python train.py --hidden_size=256 --num_attention_heads=2 --intermediate_size=704 --vocab_size=4019 --positions="rope" --rope_fraction=0.5 --init_std_up=0.0366 --lr_mult_o=1.4 --lr_head=0.0059 --max_grad_norm=2.0 --decay_shape="linear" --train_tokens=167100000
Each number is 128 + 32 x the weight over its row's rms, rounded and kept within 0 to 255. Layers, rows and columns count from 0. Numbers have three digits each. The size before them is the row's rms in percent of the matrix's.

# o: layer 6 attention output (transposed), 256x256, rms 0.193, rows 105-127,233-255, columns 0-127
# v: layer 6 attention value, 128x256, rms 0.0759, rows 106-127, columns 0-127
# gate: layer 6 MLP gate, 704x256, rms 0.151, rows 0-12, columns 0-127
# up: layer 6 MLP up, 704x256, rms 0.153, rows 0-11, columns 0-127
# down: layer 6 MLP down (transposed), 704x256, rms 0.147, rows 0-11, columns 0-127
o105 093:141158142096089093101154153151130103142132134113147140171098188063123136098122118118107108117118135142099079124104162144157186143147088102099098086054119109131136092132164044155057134128121073146165116179107125097132135095098131080100217166125156074139178144177078101123113167114067105098081092099146146145124132169209089102132071158123117071132101108114135138132151171104107173118097
o233 100:118118143145152084144129119123125106146052136120146211144106114139133157147134135101182143183128145098093130132132069141123086136088124156181112145167107113125090103169099159165169126148112154112125156103154072140148174165106087103228114023111126116068150145158121110133152162133099126136137162144120118112160130106132088120127134123099163113185117063115167159142134122131141179106154
v106 091:105069126092121112183119145111132055160161166146139147132090111106156153134055152106122105066174123139100149131164132128165131153088129105062138168070145123149113097123157102141134151166134052110140133138157156163077089117094115159095079114122162213164083162103076165060101116119125109129195071128051092112146129125145087131113138099111124104100145131116126097160123049073158084128178
o106 090:141182102141088134126122111131157129094106079141106060127155086147102137126092032158120136131085096081111096086122090093095125087168120156144182137118132111120152131151117160182114145091170127184109089163085135150122198112058139141158077125124117123133110177109113043114083104110189112114161110079146071151162102109064108155100152104123101135208136175157112165062142160160124149067155
o234 095:117066146129084138122128180120101151140124144100173186123098149136155157122082153070097112126137135149116149159102154109110108119113135128144156093127141095116132096083108080118126164122096157057133197079087151156141124148102146157108179192071065130134158085091119115152138190166100141104102090129152165100165134175109136117080164065144151107089118106099106135125085144137124127110116
v107 102:141144116168121126114183160103110063133115140115126117157122096107121073152109104163072187117049157129110146080154096073160116047163142116118173168137088130102127132133154124084123149166156157109111122098141139099081114120137077160143082112091127138125070165140146083127097119120164127165126136076124124107116171118149141127097075148168199128104110112127140171135182128134162116155106
o107 097:125149123139131095091155187135107138115114142083127123051125128108162145090094124125132138116165151136134056131101120074138089061139154141141148110196093172090165142171096191116143081162087164166163128089144205140109099081169107131161108133149110158151111059109132133116110116154187096108142121114167090142112075137092147156084116117135112139098168116179085148148163120124176041145111
o235 104:134144084173059176124140087127223147081141134114143089144137100137138074145162143123091118142100143168169138137098190139135130134143078111112133150093111085097195129113129075082134158158160147102108148126079164161131149156172116123181095195093178069138095161083150121169109164188109145207059139138123125131112182131158138132106105161099135148149130158054137141156141092125111161169165
v108 103:086080118176101109163150111119144117134090213107106085086151120119238138121183145116124164148057109108139090140129081132224115173122107193185174122166099113151122159140074160123108093091070159136149125105113074122139116116108132170131152124111095153163152166145044147080147101108149097170149154095120094111150097107093151126127109089109133156129147174163142105142140146072164109108130
o108 098:083150173137108115116140146080077104188106130127158144135121164212054094142123070101130085135150150108114119073099125080152081126127109108071109109187187185075127149087195092122112133131149208150109190128126206138096132161079097108122145093178081141130095139110101173101099135204163123110122131097077133167107103086104116156151161103089109121136098147162115095127159130120096133156074
o236 096:184138086189189115138078060086181133053114156092149142140111105185109166151127134126151102115177098113144141085105149121096136141122177107165158121090090092168144112155091150122076128090149117092123039168096109125207151119087187140084137164186037141162126128195108118130125105097089171101141175111156127093138154197187158153106099089155142148103107148169086127118127077139143115179134
v109 110:068130119146143084132195058124144128168112162113114117117085127133108148107116063145117139163108072090139106111104079143160121194125180145176184152165108144106090166119117148162084146088136100124171116091088091128077153181131133115103115100109152130099166119205155148174086119153126133024150103092120106095125085138125157157118130103154122136112180156088148124095135150137180128128115
o109 099:113086170164116104143106121095150133138181175102108135129144114096146174147145043121168154098113206110123168165135065065169151109150089158101153146082101072122095141133124178121123106169135126144108161131154103133123177126117135054125143168151175199115073145154089076123106142113185118171139160128115089099189115086138087126139193138195156139205127147111111072093148085114148176137129
o237 105:184110123133110224118104073084185117053106071143139141082157095197103110150092206106121116178142119184142181137075101151101126115116164106140123130133138158112151090129103058115115153125159119150140118131130113126094124028152098152119087173152111054145154139131148122151129139132127202130119110128119075158097152187138131143162059117080120128141106103122146113113138158183175112142168
v110 100:106113156090127117108100129152159152132179102062118073111098125133193189132084092139144158080103102163143113134131122079112098131108068111091058160151108161071129060119095133104123198118109159159137099140135089138090126127175114157110125132141147099114077074131166136118169169121157148150132133108150125160092197174090171207125083156126132150124108168165209079118148174069125106161127
o110 096:177190126099135104148145132131171170108105156095140166177134097129104105106156153139113130106180092127098145114133122180131123132147119143088191161153116118093160149035127128143171097135132144108156136088180150128142115130148173107168201175091154114128158120151088089092174168169125095137136101126106156066070103191125099080097134147103130114073171142148101139169090071143156143173073
o238 103:123079124182094155116073092178092124177131107114097110142130120118091146185136066110123183113133082058157110141120164129122198094113081130188123122110147183157109126178143153163063144148110113143131156110102117117108167103209119131129112160116160111131059154110193123155101089093123175075093150108147157084181156118115145124160133149112121122139124152119131182126139143171148124145186
v111 103:174076127093181112159120241108112186142144108140136131099125115149083181137139130151122079114139172089095164104112137123115101167082047094112151119115142059095150145117164106137140162108106163128101117150188177085160140100110175080116158151125136107121111149110109153120104079095113152126151184138158121131138116108127157175190080110127175122133079102124146104136170088118130169105174
o111 100:148119154080072141125084160120107105102132126114075123113166152100186113062131156136159104082116142163176169111101106140142178133112084116153137117131117110160168105148165186158094159166098091079145135124163142104174145123156088150155134056108087114101124137167115106154108118099116170137145124113134110141108092089130123136154117128064107095133105181073109152070177129105169100125158
o239 109:131068147134161129109167180101110181147060118094214167129075107185095189111067130148086149165128085081105129149125112089096085110169079162126166067133069107142107199049136145130142153087080161134145123181094116114101135088071150120151177174118164178128146153095094142037128116109136111112133133147140122152154136132106141153150120145163132118111154146144168130136139124174167177066127
v112 101:156116108136106101178122115105141123100171138205043162140079138149168143153140142184082138067201126122135096209156112171189161146086149108170135193139152152164129098076098109138152139160120093118132062130181106126135141106106116097087176102134153152147150132070154112067152145161131064140139082172182195138129136116071088154128203103114109115122128128149137160099100042210131142134134
o112 098:138118119068152171156106136120148176133053120114153117129118110135151132102107179112119083095121091168101210166147142128149116092102073172109181126152149098103098120129105070110140100140153086138054133103116142126179108155136136136112144161201150076168112140101132076173125126060090116154143167161097147052114123138146156104174103077121144128137104136147160184086135111089122132178130
o240 097:120176097113124110186148178124121098159123201115149186086173148124178174116094058106109140149131107120111105079109140136167167138110104121149096137107062149116113121158132135120132123112096152133176126111175110132127160171145120130142137072064126090081144152112131115093123189066159131088186110113155069160126125167129101132074162100130123125062130112129103047133108130169113127097148
v113 107:094121145085135092097151126101107106126124129141167132113130106104109140103100091081136142129123189101086150084072140034140153091132147158145140152188179131103125130154177158074109067139117141080147132127110133161125128142117194123132107113136124126112145175147127144090088115142161174115073069133099107150126092159061135161134148084110081113110145183137089099148077075097133112144182
o113 106:159092173176091179111093086115154141125159107201122161167160166146085112180106170128196131139083179117100153167053075130166077098090154080148126128103074133110174107134070111093113149138156141172115144118147145145096129127139116165086124218118116089109128162107106092102165102197152167118152090117168102114102123155171066145126172109134134146142053123146198132138127129139166127110170
o241 107:107120145087149114113095172166107165170125128047200104092065125152121136067139171131091138126125092167173121121153149053086159106161145150097108132157158165108127140120196149128094129115122087085154094112095145147155091143109108120144159111113117164139191125137150174194146175105092103130114114146085149153130128086111123134137147131165093159124127110068089085121095150102151137083126
v114 107:110117157142092161173118141089133134124136107139085117168071098138119132113156097079065092111133128137098155121134055132157081127098110134150166124142116079047187126143140065038142127122038128154112131121147077150166078120133141131137155144147131068150128132128082149126089143227121141090138127120083135176195161112156112109098119094033134129155126180122170096121142122086137185135185
o114 107:201089143135103148105145116025148106107145107167114092103133209197059115137128133164146136130121122191117170152095129115135083151079162121067157084096130062135168111117112075095101143140138097176102122181098164142158137111183084145122159134145138116147094152053080101131124182111087163123147159122176159160134137144157118095134127092144110134143156168171089079162119139153190106135104
o242 100:110200132139200123133111075087113160116141134124135131145061092124148149076106151026116107183158105092148169095147105163177172157148089147128101185108133141091165148139101137123168094091072132128133111170111122131148152168135155167157093097110082094127090145194088187143108090170169128130114151184095130102131130092168105117130101144118108119131116091118126161144135147146093194114176
v115 096:120139133089067144188142152144176087121136091099097144117125198123154154130120131108170116062101111219112180118143099127122133129140046134100180127109164142108111085166156078162184109175199085108163157171161187066112122114100116174134111184125146162125139126141185080116074104161085136171129110078063089112114160102132183090156165098135133154087087146102086144109170171087114091155113
o115 096:150166082090156175143198131142148138148098107173130140090150123142088164072145134120149162171105138144089156113111126112168071111105141115115109095124140062128167117192144175189156116119136155137201152134112128082164138159092131113053027123137129121153153116125131098134079145138104157149114124171076106112171163121074138071128087108129080119149142124126099173083147172170126125134129
o243 106:113101110093107146110144162082172179122173101101135176141140116104149078152125087118121117067184106134165124093131136142128163132155062077110173091133171151175165071095160108123145100160192152134100117085118095141082212122081165172130144108134097173055143124166138115145137130181140070122110062125115134140136128131117143149124139080106099168071131154104118143197138076077123187148145
v116 102:114187152141085151136072108127090135163116092131179101066126112044090163147110100137211104102156114162112088150087070104108125148086145093139116185102109166060127133116124151106147064137088124103186124155110236144121105164101113127053072117144046132095085126139186132190082086168172167134186147103110140123082131099181120118140058141088080125144134098152090133093155141151111066121078
o116 098:119069147124119162132147096142133127115159118122152134116134093157136152146112109091129130103119149112148127131136112167079072110124077112158148098126093082096103067175136165130133089157081161046115075150089114134170071095078207150043107107146121116119126144095125124117154137059117136096049118176138174153150120187164153165106135141089101102168127132114112192133125115140114164047208
o244 109:147138140178105166106112081139144108125100152145122124103116177076133135118094104130111220119128113138109171116084100151194095135105160095134141176094162108140092131156091092108135082162096103137150168172078122082099120106147114129091158155103173094118111149105159092194094080139191194123135103084173126107086152129070123128130124132134192163114114160123216080082169156135175104134093
v117 097:068063124172095164069112135102175164144107154126146137142189095098140161182183114165122076162107082104058152109142126130121150121140125171098092169086061121112145177188118057089140147145110119113173096152076128118109128162121168094108093178115076191171130150140191082149099113113190135096143122100090100113134125114117141140187136151157155148147173125171059153163089130195173094091083
o117 095:124157108130152111181128105145094115124211130152142170104175137121053100145071078121114121103173104062163184161147094132103088140131125138163120184148145095126130135107167187196106143165116146164096138144102132140133154107077115147107059090134109147124137096084125188156144075148112126116119095094150129101115119154143194127149164096116086134139162156129118124146139163128163147078118
o245 093:135126109166111099146159136068201108184164093171115145086106128159124168109135134144104145132037210114163157178155119110162162118142145138147179144108106096145145123090107128123158184179171147096128110109167144128164130126093106095137157146123180070165138131126140058091109218093129173161141073173106151154150124163076086174109076156113163080145087091162165069094092132133092172173164
v118 106:101116118102162149143155139161114174072120086135088161071138156120125123137103155225144053126105143187200107160134191147143111126130144136119168120108093117211166107109107143114113163110110120168100122103119146116112148126129139096151114169120076186148105162122148135123171153168172113063131233122080130097096119119152033115123151110118116099090118087121152162144152096134137204115133
o118 105:079099109167136107188164175082136156111124126135132060119145082108152168218114123197106171132092154073069133100113115116092091089139113118113118132095142159118121102111127134127198137149144160119152098156112094135086111184151132053077160116138111098116188152117129098150106159117124104098111131121142106150171120122087083130175130133062130188150124175183112105132107132109136090112161
o246 101:128154087087073103070095094142096097143069114153148184109181166127158072120139191134167082098158144191198118128200127093118100120090080165134146078144122097133185158099142117096085141046072155128164119147163152091147167092097111164173153104097113121112106120139101127050171091106087137137133159142101096100128148124104152108060130128125111114130163096156106154096155145112104192106116
v119 093:061123068151159118091144081080094138124121146141135066110167079152169129147168114153115097125155156083142094126140112106195125087141105156164081141121109118149158172148078145097085168142158113176135079142133154091110193096127144098148090116126090124129141101156146053148150117091139168137156141151138113145173146126100171145165128176151158133141137120088125181108162138106147109094136
o119 096:141113088149158077140043112190095109147158144195141168150142109170139121138123124167153148134164145151129110082124172050065092119081098165110075174176149149141190105128107114095174143101094194158113163098179099178094141162136135081154122103126105154065132122164146100078170130159084108140159106123094108141088113133093059146140119081064110168110124112147121150140094169071099103138178
o247 092:135143149128117096175180088088150164113140131141077140104071080094120109149130138098147112107127143120090111162134119155120208117136115126186117083055081142179016136158127158140122162160222118136121065130113146163107121127190177118157150136200110093152214160137111075123132083129120174116147125144144112110142133121157173119142095155166173106094113110139144117169125135166137178188119
v120 104:111140153111092119053086132107113099123071162126087150082208120129128148103117064141105075185122119107121077185132102111145150146161133161161169133124124117158155159162096166102137115109106156156119134116140153054078071051149087162122146172140122151088102153138078195135043118082147160143160099175115091093137101116133153100099149149158147111122197085172137061120132150180148123082186
o120 092:083115157102137115145130126089173108144192105092110122153170146169100095090128157113154130078138112141161160112178133118122075108136114157101092070123113166106147100113154164133094176125102139230167134076168161135133183098110114144132141174135161095142152172123198134128150136128183161143180153063146122104173164131123166206086206103092129115119112133142170123133138085178157111152098
o248 110:124194096117097112117168125082127131103059130106153181133151145121134142138118075104154093138136155094131166166106161165201126123117134118148110122150133121151144111164133076113155112123108158094089146173051072130104136167164143171149156108182154138136119107112086151118087047159100150147133153118082066110160070154165109062157082124129131130119124120133095102099079137115110105123140
v121 096:122177094103119169165096110136115194136089111144163124083142117108185177117101097101136137155098108058154108120144108113099202149098067199125126112184167106153147042182115141097118128090093144148145165115137130103130120132116152103092137151094169100160101177101108172168105134122116151138109158147147107130138113149044103089122165157164166127142094166066144072069104093076181182144125
o121 096:099087156207119106076149161111142152117183142150182136119139180100160105108088078064158085144108181177159190122038109120139136132164138131125147103108127138138081137101103139076144108087096150115150126153117177139131122101192121132117114164127177114105091147129110129100154168186167156103141147062116111156124141078131123092101131109142164079091113176124148162117116117187089115143165
o249 097:122137112220091145122114113094157124187089099115131129123151131165081103134141132191144130190128140114117099153097121113133208101122126152080099116158163126135131136142093137112129170147063185128151149077134133099190151129146124140120155165116122112192168123156104147095119079134119101108098173201157114106183091107093130114174123165138120110186169037131147098085189150060139147072108
v122 089:047112116094106139154102156160192088108107166123143131087176069128076123134101166121093123139152119089169124078181158086127124164150169121130072154087089114132063074082191196137145122167182147115090165102068151137157107117140086171075098145122206108160077153112110106148136116103157100136094118143160139151102184162141146147145166123108057128158187087175084145056119097115121208154106
o122 097:082205139121105126100132058127113143139157124098152100101138105104121119112078128129183128086134138091076138097161134109189168104106147115152185178154117158150175050120150110163085125128116028078145131149052139103128135161122159079126080101102127120156101139109117148005110161118116126158128129169163068144064108129126130118109117137111144125116157050122151145133140128100199141119136
o250 085:042126150116110150137161121140168166065109129127099188150168146084133147053159101107155176150116112115146156117115082154126165130167132078086086126103167129098135111133124115101178100132177119100098160140129116135119081078178111120101159130153139136188075146106147106176155128108176107097065091096138181146122195162149146147185145097077106087109067125105083099153158091131104149058123
v123 106:096135173124084112095142099139093108167124101149140128148180092110176161104213109135161177076134101152107150080108170126078120184115043136146082190139103144152087110133108102096144105176106051115092141144157102180131166176110146090095100172131126079100060138132138133127126179145120168151095112160113156169181109170084184126131169131123090190126128145086112131174093101131170124088083
o123 102:172180139151117143161083128125121125146212090130106081075137103135112142151168158089094156123134114173121127166148100064152105152172114117169139184088206107146092158141121112106135120099119149218150167132172128200091116115163172121118133098129142073113107117114141126182159090110124169128150102197126129139140129160111052092067111084142184084108140099139105142118159149122094214164143
o251 095:109114175158123161108143197157128139186124101133127144144137143114152142132171114114143181137126180096148155110073093127120168094104128174067140160154141130114156054143170161140150159166151144137123115154201121126141086117109074126074070144156087142112090119160149101104157171091147118112104091129108143120076152156119161087165129098072087109079091095087135080133083151119168067055167
v124 098:068144136103108139155126109191135118127137185088107098077180038130179134129139105165169120114107175101135135096107104153123113083153075185109189120140093140097114118111155171075126141085149120156099176084122095135127145142132113145086152148121115149163161170101137130173070039149075093104082159064166106154116109104124075135145150102107134140111102159127123097174166140091141121140084
o124 086:107118157164103168146163134117104140136059115130158129171095146106103149125118159162149117088112152102087147103128091027117162120216164097149149079117138147186151148162155159134102155153155135081121141132058123135126116120143129119120113181144141224127094170143152148140089163142176115125141108135119149130132106121179119168090152071124097083175108141165120166140093055130138130112255
o252 106:170159167121146078120108097099142090087184147144041101088129110132104091145128150138083179096130083105105164144069133127121119074158081148132117123106125135119134076120104164085144146079158141107100111119138071126147177116076152151157167117132081058165209119140101152090124061123073069155115158080188129151132183099039150113146091134100100146128116115080128106112185134105136121146106
v125 108:069131082093155120153140122120059125137126142127171130163137165150155111106156094117112148149146121175122175173078089049070159189156066150127115149145159169094136156116146055149128169158141081181157166126118161157082154117098128143097146088125114084178133198147131135158088128171135154143151081109085154112129169147111171073164158133102116121164110175172145106157140151075113103144197
o125 101:129127174108071132141124092111111120118117112127102137109114150118093163131116131073148116084131135131206198149078153105104110137139086120157142074104181122146174077132111090097134137118123142113189128159180192120179070175136124118103127143154114122131119084134190087154127165101175117111094164121092161100172152149112155076117084110107153156102103126094084135130143125115144117129112
o253 108:119088134120164183102104130067137111118150138144111082122094101171136079171183086141134155129093160083161110129121107129158165110109151113148092203123146099142141140137137125187157129140123063121142143108103109172143125045124108103169133154110128163082127157095103101115169097208159112100103068121182184148155134167128081144163137117127103119140113150109153126138103150068130159171132
v126 094:130120125150143158086083170119133110149150088137142148161092139163183127119111126148138081144110090092140171089147085149128096167132053119094158058108161107109094132152117150112148112125133142139186069114100114189174105151160102199109169139100098125081139110056085187100101125097059103178088155133165123095115101137101126079173139154145128165184061159097120087080110141070078142074138
o126 101:135117195176152016102134154118113125089204160134095092155106167127137127140135070153055158123140149120094127145121109148192132148127141160117177136142097126173118139130138139164049129185142108065150175135088116083186145087155107132091136111070108154113102135160117126083122074127166159093151123072132157112121106145155195084106152142087100118124137154146143056110134095215121126158092
o254 094:189148133152157209122158145115130166190099157097144129085112101139162096070082149093106092170182119089156130101144104111107142114133098152061118115106132050077129138178159176178151093104074187161122180153164123196165098095125158106117126148148169156148155107126125125155101226110151119136129157119161118160148105110157094141144130126168123132142151162123117117131149119167163147135118
v127 098:140096128173161084103175120109100092170142129167173125141077142123128089136072098190118146215151120088144171160148103167082106140186132092121153111171173160170163146165119095145128155104087133116140109122135074131105129100133100127104158140147140165126095117098140103202112090174123082133157063162090096101081095177118142084165124142153113132208091084074115161137127118147194110210143
o127 098:128147134124096151122162095120158125067141223156106146124085078111141139088134101135105097153155083129101109135142174090116186180178157137085151209112153168143093106096105165079137092152109118176098047117107130142124138149111110168138096154110143113119106143162159169155157182180150110147137167078156181111189107135109154133150131139134141153105165137146116157147106116116066163128123
o255 105:121076096132138120139124133132102089148162100152144075082158107147147134163113175186159134145127090110095142143133111115156105086121161149179191036135099087138132139139172111131166079107151098120106131152171095152081124159123116122138172137156128153123104134080113096173153063131104103163169148202150099100109150163103061102164099130148128159199113142146166147136088123102144079088082
gate0 093:121111108175112108122119140136112154154148161169071191114116102120145102092117105079074141110155126122102086136069180128117144163199085157086131150071126132108124074133125163100130132107120169148097092129129030147116086088109138151010115129094150090135136111137153122114170092183130144151106126119115094131182106152110145096165163129106105120134107126099160147195112132125144106155172
up0 093:173052107104075153143127135141151089160164063153148170072100099120104154112127094104161102154084137161181107146169162091134101110069106080164128087084096131137111105105106145126127056128147153107176172118139191129156144169113147106165179166076114156140191103193075155163101121129180111107111141153108140080138135121206114136124146066097129131140125075138168133086150166141141114153090
down0 091:100133065100118154132120155076189098115086175141091093163118160124141143078118113134137097093129119111121097122163139115134115147096145099124149113171100158164090061118114146105094161135038213112105172110136132154116077178202116109142113163125098109056077104134137122084102145116094142159106147103151160101082171136143159139121147136155138093081147138100093163164149137139113138062147
gate1 099:111120087198088143125156121107133128142179130149111129176131096175073132142079178135142152132142044105069161052084092047134145164081184134093162145168109104131176149148146162150112129139118126112115111091098124123107096123134159116105181120170167140096091132127083153127118150203171132114167170171149159087110096086164135124125123116111130128131167111072123085108169173101073177164141
up1 098:180182115123086136169048120109067118197088174108151090135142128137132141092118171101153074127131130170133108101123143144130134151074185119151154113123111072129138109089141093186085100129066138121186122061129127133137110095105159118105084129084123194048167149162090095093159157105154163135122180184127132132145127159123090116130165081111105164119172189154124180108202101071139090183164
down1 101:101150114135180101101133142063108101145137145143147078127107104115089147146116122080097173159170112182158180163170149141146168104158157054119169071182177130068150104121158175156098118130143111158099127101136086172119124041081114119148076115131136116096115092115159131116128157138061114160121124153101123122119220154138132090161178051103114177092124108133129141111156091109110105137139
gate2 102:190206152138092111081132090163180082150129097147165116116219116169131142121115095101103095197116062134104095080150164075104100140083159142136128149121081169131158175144142100131162119113149159096161150191073160091139045132140147174124185147137137129123080085152125171115138126107143142152105161157078165087177088153123115096170126098117136137068127165119162201096127133134066108147075
up2 101:124158089120157096083125195105193064121073101122155143164101174139136134056128141119152177093151144123115124106197134132085128175060157137093101095179106090120153070169093119109139124096150236122133126158127131102180120152136112082108143096138105119153091138124145110154180173159196182106143133134125110076135132136119126142202122164158146173114137158101177147094098149123177147109159
down2 102:067082164104114100171106112173168165115085129191154123151093082128106136146122125167086087115118093110129126183164127091126202166155068175175140133116126130105143150119146094073154172064161037185091136133105130148171109123123151151092114120105137116127114091107135153131116136120143150124152156134160099148112114092155125121138184085131110114160158151160072150099155111091132060098092
gate3 099:150119101114106116103030090125151114156133164135143108140091123136152070132128071066124139120157130100082115083125132094114103086136225143130071162116162113100147102147131097135068177128137101128084128126174159102167150169104116105108163147127152117137085173110119139165152132161164088111129126152080149123126090137110150114129124181148099059119165191156122163052152148143083081087121
up3 100:112159120184127129115170124150169159157146118171141143119132083110102137167099113014156130113104126116147196162136130085092133122095136110132137167192111130084104090052135147088143153059074128164138102127192114153058121120117117080114114113149105145134209181105150140090060213125119173155166137139165138140130138161130185066142054161110117093114124137081110115151159125148144151147166
down3 102:132113200097118128094123121139123131104050121115123151138099096107095116175172159186102091113117103132123119200147122115095124164137176112083159143075162116205122115137099122128125121076162169216153066096133136152167133177155137159173111047133177110060122145035169154117104090125118159127177140097133142152115141144133122098155150102144143100128117153121147159051148168115065110112103
gate4 099:112142126098139117080067141150129107059153111135125098117130123168110081139114087127119117098105209074130122150117103133175091082169190170130156146147146101189070175141125086134054146108147090125121150149084147131141110148112132106186079084118101142203103123103140077139145120109091100174151110167066119101094191193101096129158153097093119152160125143094161134120128129169101065149150
up4 102:127106126095163165154133101094078122178141124145133190149122138121064135104127140105132148175105121103150172121116075155153102169127119133131119135099145149119097131169166110111106127132121179146141141082141172057115143120146188072166121128123195122120179144138156087135144175133144090202070184108111137152176153121140155108115133072172100132182119131180157150126175145169106108179099
down4 097:127167166162063156129124110163147067091188214173117166164151115094149088153108132096117115109078154115074075103158116130116088119103081121189056125136114113182103207146101130136117108121122106116090178187148130148088144107153165176158119135077066103138176069141156070138110057151127143123170098150110105081204131135116099164124124163158062158113129129130123128116045180131133170155097
gate5 101:117083148097143146151162137109051132115144088181109132134071134097040113165107125123148143064081166152218150070109120169199152110112143147150165166115168108090109124088141163139156132129073081125133155164120137191142125154136120148104123114070184110131154137058114097153145190156081129151112131155161093113128106131163158085096074136112126120171163136099123125133151115066123157134074
up5 104:140106125110139134104103149111113145109123137104134148075027061136101142062091125109133175137087082130087139061113150073139072085098195075126129119117098134118146113178191121131141116118158164151131104118137115093140040093106149161146128138148097134107133133125117132162122128126134142139129114114133169091133155124117100217117097155114177104144132159129076096085115130103153115156106
down5 106:112092080121121157179146105082214160111075208083071134091089114051130106176120105082147126135151103090121142123149143179124095171111171155093117183137089080129149115135085171122133126115089148133063080155129101107134082181177166121077133138095172114137128142149062068130179135119102100138102149135133157117154151104125109149129151166113117104083127180101143107134132116130126175116084
gate6 100:088161133120150143136150091173147059122107151165096120172088107165070168142093050127139140120140146159097162117101157134117103136091118115048175130120127096126056142086179159142082160117134134166147128153135160174146170128169130128116085085166145201192129123148057154150109148089119122170115092080167144119149150113156098129120152097142138094112154145062160098112153106143125089154125
up6 096:148144178104123120100103128138146110080136125123080107139118154175093110113201107116171130115138126077150130122085129111129159133063190137072124108142171106180144103074116123099077174136133094175123077087120124142144158196063072138158156114102106071122069107116113072104123154168170112123084157063145156124138150112129117170108128111120111189093109131080100072208106122177133062110095
down6 101:142142144184104150125135109112130043155140157136094111128115109144118125126114089119120140132157145108159166101168120132119121133131135142121120126116134135143084126157099146160131134170146120112174164132093124104142074062137125118120123086117168131117117129107132143140115133143120133161147098132151118171132126106142157084142120142145121134158168108107104146138101130133119119139134
gate7 098:119156173166111103124161070125150079154136118111169139188166112113154075127097132143128164068116155143198081091099191114152118145127161081070169104101176141121146112107071039180085173132132140143084120095089159116121131162125087140108079128181048134164076113079110131131100157105118080162132132135129135107107149124100119151108081115147137147150101121127131120061180166154083165074170
up7 098:132102052113122127169106087180159121119122134142165114180143155116126131148121201164103169109128151150148134157097143167062083118126177156120120130164126095110145072112156148092127174143126097071076141095094116110132141078148144070164060122085104131154165106137095135127109121124164165129168147071105097128067123147117102120154052131174105160108098171118142128131144103116161204191086
down7 099:096158138145121155104164142104136162135165198137117076053084178160138105119121143134090138168158093105098152131147151125109133121151116104089131059100164086143088111138140129082109141089203121135132136175112147110169131055173134159146129141083124126118168093170143182122112140116170086142143161109156134166073130109129138141137122114110090105066124124138168157142191112132073141102106
gate8 105:144107124073096131138105109108118137097113155132154065172159083128114170153110160129109162166139100130089133046181084143076168123121133170136100081134178128174152119107108136122117134107077101118162125097134150116160151080140123142098138131117094084173033079141091125127126146151156152130119136135135128121171124174175084125116146141092112060072136085179119115094118138140126138158164
up8 106:179173120146114158157093178098124131085116123128194162109127131151129099094121103172181149187120097078111138103149104109156146157184130127101148117116103089114133074165155124140168136113102091145150132101120065073090148086160127111188049149111064139147204141175074098112159133118137118141160104101185150149164110103154152219135095121129075152081116104133045126142128097121100150146095
down8 109:112104074160111139137122173083038090070147133120207106154102091098143098084187156170132124134127155141188146129199101086163130182134110177170076155141138127115143125147174112099129168170072118078188135144125110111098092153112082152078106120116128137100046053103139150123069123147160176168164133110120090122126159126089079160186099147121120138140099117173096109176090129117087117161101
gate9 097:104123146191143132115127173133155097123177155083186107166092147032103173139097146149176141098164090162120132170137132103134118164141112138071074086131086104143122122097167091157067103131140102136134188085141152180169142121107112162121173115126165109138108123136143164191132104126173155133116091069085120137094141176165132100166127081131140097044135091127103142140144116111190049092160
up9 098:103105174124140076111141172093122124108155154137132103170101103126115178187156143114185116115160090128120096103070094167097100145110113110116059106126066108125045101143121085133112156132119103114105137100094126126120116147098095162122158141142120141169127147090119190139184101097194105088114089068125144102132160145173103118184084124143125129112107155134124064096123070123150129119134
down9 101:094176156092181126100056147142135133133125144083126179161132111143115140148138089103058115092186103164069116127134159143145082152122118188144128091086117129126144157240046149152115115102125156124092110179151155097140063118142172175164115127113135097172117141064085172107154115078159118130134149135163194103180112126126180103034135200151139095093164124103088092071126127118141110143120
gate10 094:143080072097156137175131129102133076151137114129070161086114105155104205178138161111159094122138200157131173102088127157094092117104180111119088138101104066156156132173111197195131132149086134130107222164121110046130092088174136129119081126165114155149149113093091137132139134110134114143207167147165147176089112096107106125172078106132084124147146114142082099119093152097129125103149
up10 098:151073136187149122109180124185120126107108121135114109166103156109128049090143097146136095068135140148148199101157142113106135137160149090047058114071146098082119106087124111118068124099115106214137104079092106089162135151230116134118091119131146117157143113058135152142136089140087153138058155149118032089082121156067099087126136188136138110177129113134113131135177121125152102189116
down10 097:082143147126087154168116129102071142129081120032106135097114137126165080131136140101148106138130067141090108151135109112176147105178088134113137149171115130105167177158154169098156096146087180109070123129070101106151128065154132137138141161072162099140103160132132134123201170164127113111165113117063075124081176173168094093166087120117148135144110136056128157122123085133181153138136
gate11 100:136151145107078141139118132175140073135105120117181138159138188157149090133108163141088091161136118148058104189103140097141203136113098093114136145152130176110087095133115148090109137101072163131173138132146083131129162073182136145170120108113146142175104146163172139171105109138143144075136101093076152115145140153150092153167154109104114109082133153110139144124150114183091112142140
up11 105:141145137108111113157145133096179154144098079124123089142058099054144109186112143070121090134133175103159046123075116073177037140179129155135125043133086138106113151075144188175125155096150093113123135164167136163152084218130146136127109117097113098077142149101129070174097115108182166136087143173144144183173112094167178120130125174072105186151141106154215123158160130159160160109122
down11 108:093133119159106086129132103100197166127141135116104185139150143166152118133155155112147056136120163155059103161160121134052104150138184176157194106124111100116139137094157126121155148088166176070107180186112084168097169132073190120195146177149135119115154069065181091140107157088151175115158107107106172138161130138156143103197152145115122132165149146096137136152100148150156127053158
gate12 097:129087139159052160183110147116133075163082113193076170125075109098106135075144099165119135130142094171101107107166147124148172089103155105136163097049117171105119173098129082133166173121111145149142156114118120110045148126132130112164156165177128125119143117193077126102150165153156161140139115123123170109182143119215139145076162151164143113126131146168118128082153113120141145153170